python train.py --n_layer=8 --d_model=128 --n_head=4 --n_kv_head=4 --head_dim=32 --d_mlp=512 --vocab_size=8192 --activation="squared_relu" --norm="rmsnorm" --norm_place="pre" --norm_eps=1e-06 --positions="rope" --rope_base=923.0 --rope_fraction=0.5 --qk_norm=true --attn_scale=0.4 --bias="none" --tie_embeddings="early" --parallel_block=false --extras=["some layers without attention", "local attention windows", "gated attention"] --init="orth" --init_std_qkv=0.0388 --init_std_o=0.0 --init_std_up=0.0388 --init_std_down=0.0 --optimizer="muon" --lr=0.01 --beta1=0.95 --weight_decay=0.0 --lr_head=0.005 --warmup_steps=41 --schedule="wsd" --decay_fraction=0.751 --decay_shape="linear" --final_lr_fraction=0.05 --batch_tokens=[8192, 16384] --seq_len=512 --doc_mask=true --train_tokens=117600000 --steps=10172 --dataset="wikipedia_en"
Each number is 200 + 30 x the weight over its row's rms, rounded and kept within 0 to 999. Layers, rows and columns count from 0. The size before them is the row's rms in percent of the matrix's.

# q: layer 5 attention query, 128x128, rms 0.236, rows 86-100, columns 0-31
# k: layer 5 attention key, 128x128, rms 0.246, rows 86-99, columns 0-31
# v: layer 5 attention value, 128x128, rms 0.293, rows 64-95, columns 0-31
# o: layer 5 attention output (transposed), 128x128, rms 0.264, rows 64-95, columns 0-31
q86,096,187,194,201,199,117,192,193,194,167,170,255,244,241,262,172,221,165,187,188,194,207,175,157,146,214,166,202,220,192,238,231,201
k86,097,170,204,195,177,156,209,175,192,226,243,207,213,207,247,181,216,185,168,258,205,182,233,221,168,162,177,223,221,271,227,228,215
q87,087,194,154,168,193,196,152,193,240,187,200,170,224,198,219,241,202,228,219,198,164,133,185,210,159,203,215,207,219,121,195,212,174
k87,085,199,196,233,278,181,250,175,188,183,230,234,220,269,169,222,185,151,170,196,236,218,212,217,170,177,185,159,183,206,200,203,184
q88,094,167,196,153,167,174,206,201,200,192,171,213,191,208,149,236,209,222,192,186,229,240,181,229,185,199,172,163,238,206,259,223,178
k88,096,205,237,239,214,174,183,172,246,197,196,151,231,176,219,171,173,141,257,212,137,181,210,189,219,212,160,225,201,162,205,201,184
q89,095,175,169,235,154,208,180,221,136,253,192,197,180,260,188,156,160,213,199,180,207,211,216,137,226,186,199,210,262,204,237,177,170
k89,088,154,226,247,253,188,155,223,209,171,212,272,176,229,177,224,175,243,171,144,191,186,257,254,180,226,211,201,222,212,211,158,187
q90,091,174,187,192,186,249,211,172,214,168,193,236,181,168,218,181,277,253,198,217,193,206,185,199,238,216,169,205,176,169,199,236,230
k90,084,182,193,225,200,167,238,237,228,219,177,189,115,212,154,220,170,164,199,185,250,198,180,215,188,199,242,184,210,155,176,192,178
q91,087,188,169,162,213,219,176,174,267,206,244,180,187,188,188,210,199,226,192,187,209,200,218,204,216,184,215,175,218,145,148,205,208
k91,080,263,237,160,134,203,240,212,205,250,221,214,247,153,224,237,149,224,209,214,177,157,165,207,160,200,214,212,250,205,199,236,256
q92,100,214,221,179,192,181,166,198,230,173,166,197,212,217,195,223,286,251,197,234,184,224,248,223,228,198,137,198,200,185,196,176,272
k92,091,150,212,200,174,199,226,184,269,184,253,185,230,219,180,160,238,159,169,168,201,179,189,176,229,198,222,249,155,200,183,166,219
q93,086,222,161,223,263,177,188,180,233,222,217,239,203,249,180,176,160,242,144,209,128,174,190,172,221,180,184,206,217,164,197,223,200
k93,085,225,214,236,187,170,216,176,198,199,224,232,196,240,205,195,218,212,217,187,168,182,241,127,208,258,217,177,213,218,189,207,191
q94,088,204,197,111,184,204,155,198,224,210,192,203,213,182,202,229,166,183,246,240,193,197,183,194,194,166,173,212,190,199,255,264,191
k94,093,237,223,228,191,143,249,168,212,174,241,212,225,204,229,232,167,197,173,237,180,218,205,190,183,181,186,170,177,164,158,177,253
q95,097,205,202,226,184,207,118,172,201,195,185,175,195,174,227,229,185,179,209,168,146,210,220,213,209,230,228,199,161,193,227,189,206
k95,088,162,152,218,166,186,240,197,181,171,221,184,189,218,201,211,226,241,174,152,224,219,127,239,246,192,156,203,196,258,225,194,171
v64,097,171,193,171,174,197,248,195,201,231,199,194,204,190,196,122,219,205,218,194,195,258,187,189,258,181,176,175,178,215,155,215,254
o64,106,176,165,172,200,191,223,219,192,165,224,202,217,162,186,177,185,181,251,241,209,249,197,183,206,108,147,230,216,200,186,279,194
v65,105,169,187,275,168,194,188,214,195,224,251,196,153,161,245,227,211,219,234,180,180,166,218,207,177,200,210,160,230,219,246,186,203
o65,121,236,249,173,196,244,193,182,211,208,212,180,169,137,152,228,168,206,217,186,172,228,232,201,185,209,164,231,255,229,193,173,179
v66,103,196,207,227,199,123,264,137,209,197,201,206,228,265,192,242,223,233,206,126,196,222,207,186,205,165,148,210,185,228,182,200,151
o66,114,214,175,197,217,190,227,222,167,240,273,185,246,213,240,145,145,152,173,192,165,196,195,159,218,234,221,242,246,217,191,203,222
v67,089,194,264,223,207,196,186,170,238,204,203,247,141,233,181,165,186,170,159,151,212,194,232,247,197,168,182,228,203,224,192,164,225
o67,085,236,245,244,205,124,177,155,226,192,207,206,180,226,179,191,180,171,137,194,205,192,228,271,183,176,184,195,230,221,207,170,211
v68,113,160,251,214,217,190,216,218,192,208,220,193,206,194,204,223,203,155,225,180,192,168,216,152,206,157,184,184,182,166,150,170,218
o68,129,161,230,239,191,185,163,202,212,219,230,212,223,210,172,136,184,202,212,192,173,198,167,187,196,196,263,222,211,189,175,111,161
v69,106,169,198,224,139,190,233,193,240,188,205,171,209,181,189,202,166,233,188,219,141,185,242,196,208,211,194,162,204,186,196,178,189
o69,118,202,223,230,190,195,194,221,192,183,167,173,211,176,228,261,205,185,160,190,216,203,236,192,133,215,192,216,166,184,154,223,241
v70,099,207,219,186,193,222,195,180,192,245,200,209,240,205,214,229,219,212,251,174,176,215,227,167,197,167,255,156,245,210,173,180,225
o70,112,158,218,192,193,226,183,182,198,175,187,209,275,185,119,211,233,208,225,201,160,256,220,188,141,209,182,187,252,225,236,188,186
v71,094,173,243,241,182,222,150,197,249,156,196,218,161,160,223,142,233,191,198,213,165,177,258,232,149,216,183,245,168,225,206,220,220
o71,104,190,182,236,192,223,213,209,211,178,204,149,173,147,223,217,252,191,206,233,170,157,231,245,182,223,206,196,152,228,146,204,224
v72,108,234,173,242,168,216,217,202,159,164,189,193,196,168,172,172,176,174,195,197,188,251,213,210,240,200,136,185,162,193,220,221,204
o72,116,219,188,232,174,275,228,179,230,195,234,139,212,189,240,195,223,216,173,207,181,181,190,244,267,201,223,186,175,227,201,230,225
v73,086,188,211,216,227,210,245,180,212,236,191,190,215,180,188,235,222,244,229,195,207,172,203,195,220,191,185,211,194,169,160,241,219
o73,086,200,247,225,223,159,256,179,244,244,180,194,155,207,163,206,161,179,177,205,148,172,144,179,175,207,195,152,207,254,224,183,221
v74,111,151,206,157,215,179,195,243,192,157,216,187,206,181,234,155,234,215,189,199,179,162,169,193,228,230,130,194,177,207,173,178,237
o74,127,222,261,151,190,136,186,207,217,181,211,186,250,179,235,206,186,180,175,249,186,217,212,163,180,201,200,163,196,217,195,206,213
v75,100,184,211,209,219,137,256,135,225,190,188,213,233,198,211,183,199,223,193,208,232,192,231,212,168,234,218,116,171,189,131,180,192
o75,111,199,199,213,280,208,190,207,214,191,227,237,233,235,223,207,308,180,164,211,228,223,196,192,165,227,154,193,223,252,177,195,195
v76,103,212,184,204,217,227,199,158,172,204,179,226,202,245,152,210,225,248,214,191,154,128,186,227,190,170,199,230,195,143,198,170,219
o76,116,192,214,208,188,178,194,225,219,211,201,194,232,217,258,239,229,232,276,251,217,183,180,201,186,221,184,245,211,160,226,177,195
v77,107,212,204,218,218,218,215,207,159,134,209,243,232,230,180,218,184,221,192,214,253,208,193,195,240,228,203,235,135,173,240,190,167
o77,122,182,220,205,239,221,213,200,179,232,179,218,199,169,163,170,237,152,206,247,200,207,164,207,205,200,247,174,188,248,184,247,201
v78,086,168,176,260,173,214,208,174,180,171,252,175,226,203,194,157,200,257,261,241,215,255,227,206,149,152,226,195,170,166,216,242,230
o78,087,214,208,218,168,224,166,194,233,122,187,228,226,200,148,238,266,182,154,179,168,203,207,195,157,262,154,177,184,264,194,204,213
v79,076,213,213,209,178,173,231,172,134,222,165,219,166,244,210,261,144,242,166,211,188,245,181,162,213,166,206,159,181,164,166,219,200
o79,088,191,178,195,198,227,181,143,170,203,207,212,214,247,265,199,149,154,167,191,185,215,200,209,225,225,124,198,270,193,197,200,221
v80,099,180,189,237,214,179,191,259,216,189,175,205,114,216,139,164,217,173,236,188,202,246,166,257,175,226,215,229,191,222,155,160,208
o80,113,232,153,222,165,169,221,200,207,233,169,138,194,212,219,214,202,196,242,221,232,199,200,236,161,202,187,240,188,207,213,198,188
v81,091,178,152,188,180,181,172,139,262,190,167,213,254,196,190,181,244,183,179,213,183,143,204,188,201,180,151,221,209,263,255,165,217
o81,099,195,249,199,209,159,226,183,247,192,230,205,187,184,178,160,223,216,224,191,197,198,178,206,252,151,203,212,222,187,227,147,174
v82,103,192,216,229,180,216,213,165,139,231,162,204,228,224,212,155,186,250,195,198,233,218,225,246,141,203,166,216,178,267,171,180,218
o82,116,201,167,230,188,210,177,184,176,148,196,205,192,208,242,201,257,228,228,194,190,187,164,217,225,273,225,227,211,233,183,161,227
v83,112,234,226,175,139,197,202,235,186,208,211,221,208,161,156,227,184,193,186,243,144,182,190,148,206,206,211,184,199,201,146,202,175
o83,127,150,240,203,200,199,265,231,191,198,194,188,217,149,190,197,198,199,233,190,224,220,237,205,204,184,176,204,203,223,226,166,181
v84,089,219,130,174,197,170,235,200,171,237,210,174,198,202,176,193,150,176,246,199,187,224,180,168,201,202,187,143,257,199,236,148,157
o84,092,236,205,185,156,177,211,217,211,179,222,205,242,218,215,235,197,207,162,124,205,205,197,196,187,177,197,197,132,136,204,182,233
v85,111,214,195,237,205,213,185,156,219,249,267,199,275,218,148,182,221,157,198,246,157,210,166,216,211,181,195,190,177,203,197,243,220
o85,122,184,205,232,197,215,195,196,209,198,197,243,175,200,196,189,202,211,182,215,163,211,244,190,209,197,178,201,190,206,176,133,286
v86,096,184,209,211,235,178,220,239,195,246,254,195,227,118,194,268,198,188,219,221,181,235,214,213,161,188,156,251,234,169,181,252,215
o86,099,161,144,170,249,241,235,215,188,166,172,175,201,189,194,146,190,207,243,182,206,163,223,155,204,180,200,214,118,181,180,194,181
v87,102,192,200,212,225,238,256,170,138,193,197,220,211,204,195,161,173,221,233,198,207,121,171,183,180,245,181,151,215,163,202,201,189
o87,115,201,216,196,160,157,243,202,215,209,214,286,219,219,216,164,278,181,216,235,224,235,163,173,216,225,146,233,221,197,237,211,173
v88,085,179,165,257,230,229,149,236,225,159,193,206,178,156,175,209,185,149,219,260,222,244,237,189,215,239,214,175,191,263,230,200,199
o88,088,213,247,196,185,232,163,217,219,202,177,202,163,235,95,237,241,242,178,231,217,211,210,211,224,224,175,176,188,187,253,223,189
v89,090,224,203,194,183,155,256,166,245,200,167,186,202,188,211,215,181,204,179,183,180,223,211,168,209,270,193,139,194,213,142,173,195
o89,095,230,207,182,257,187,190,203,188,189,213,181,251,178,241,201,223,154,115,175,223,217,200,213,156,235,244,175,194,233,138,223,220
v90,100,165,196,261,202,201,211,185,241,169,175,193,211,158,235,230,185,232,169,185,203,213,167,196,198,182,230,208,205,182,172,218,221
o90,107,225,121,240,184,235,229,213,206,238,203,184,227,190,204,221,178,176,218,213,235,184,189,236,165,197,191,215,232,212,244,191,212
v91,088,213,214,181,159,213,177,205,199,229,216,167,204,189,198,173,203,179,154,212,188,211,165,160,195,239,192,224,221,230,183,272,171
o91,086,139,145,165,203,234,258,232,235,134,244,191,209,163,161,156,157,151,238,183,195,183,202,196,225,151,219,215,171,196,189,203,218
v92,109,210,197,215,189,220,189,213,202,195,235,269,193,222,212,209,178,255,137,231,164,242,210,192,224,237,180,203,224,193,167,256,206
o92,124,202,215,173,213,230,210,191,205,166,205,271,225,186,190,211,200,221,201,172,210,184,249,203,173,191,207,185,201,217,211,191,159
v93,095,201,172,249,194,179,266,194,260,171,225,215,171,220,172,169,199,151,183,186,217,146,246,195,259,212,128,211,246,255,155,155,230
o93,108,236,243,200,198,141,245,224,221,192,265,227,202,200,174,193,244,233,189,167,251,228,200,227,237,240,269,161,224,223,162,173,180
v94,108,195,218,200,207,216,232,202,240,186,223,274,171,120,225,134,192,191,206,181,195,150,192,221,197,219,201,205,209,126,193,190,217
o94,123,195,191,196,207,192,198,204,141,231,168,208,173,172,189,218,145,195,172,181,188,208,170,197,159,264,219,228,196,229,223,168,217
v95,113,204,196,214,225,180,193,140,207,196,220,159,180,182,194,207,208,226,236,151,234,271,170,164,211,240,167,239,200,102,178,188,195
o95,124,142,192,223,179,224,185,216,153,227,224,183,194,177,216,202,214,186,199,205,226,158,190,163,164,220,121,228,216,219,218,249,184
q96,095,212,179,183,201,172,220,234,217,197,131,157,214,235,202,161,220,204,191,210,201,184,201,222,221,173,167,162,183,180,195,212,209
k96,093,235,181,221,208,180,221,161,182,178,221,222,196,212,202,161,248,189,172,184,230,225,169,222,198,220,208,228,217,213,213,143,230
q97,092,160,194,201,206,252,219,229,211,193,184,194,186,135,197,224,195,213,173,229,197,192,259,204,216,190,199,236,176,238,204,192,165
k97,117,186,214,229,200,188,189,147,154,263,232,222,172,203,203,181,168,181,180,185,197,208,138,193,220,191,182,161,196,192,188,180,274
q98,088,195,193,176,214,176,176,187,156,190,134,248,212,242,196,170,227,248,190,166,244,190,183,196,200,219,228,146,232,223,216,199,173
k98,090,221,224,172,176,207,225,175,170,157,240,207,279,206,243,196,218,223,144,200,190,276,223,202,198,194,148,240,172,217,151,181,204
q99,113,128,188,254,209,152,218,214,280,235,198,176,174,188,183,198,207,206,154,239,233,209,221,173,253,201,215,181,248,225,185,167,231
k99,107,191,208,225,219,152,195,183,179,276,182,177,165,189,201,235,198,168,165,204,200,195,173,221,209,216,240,193,187,180,230,197,181
q100,099,184,214,237,182,157,181,252,251,230,181,210,175,211,168,259,210,219,185,199,292,223,236,184,207,190,216,195,268,159,218,172,146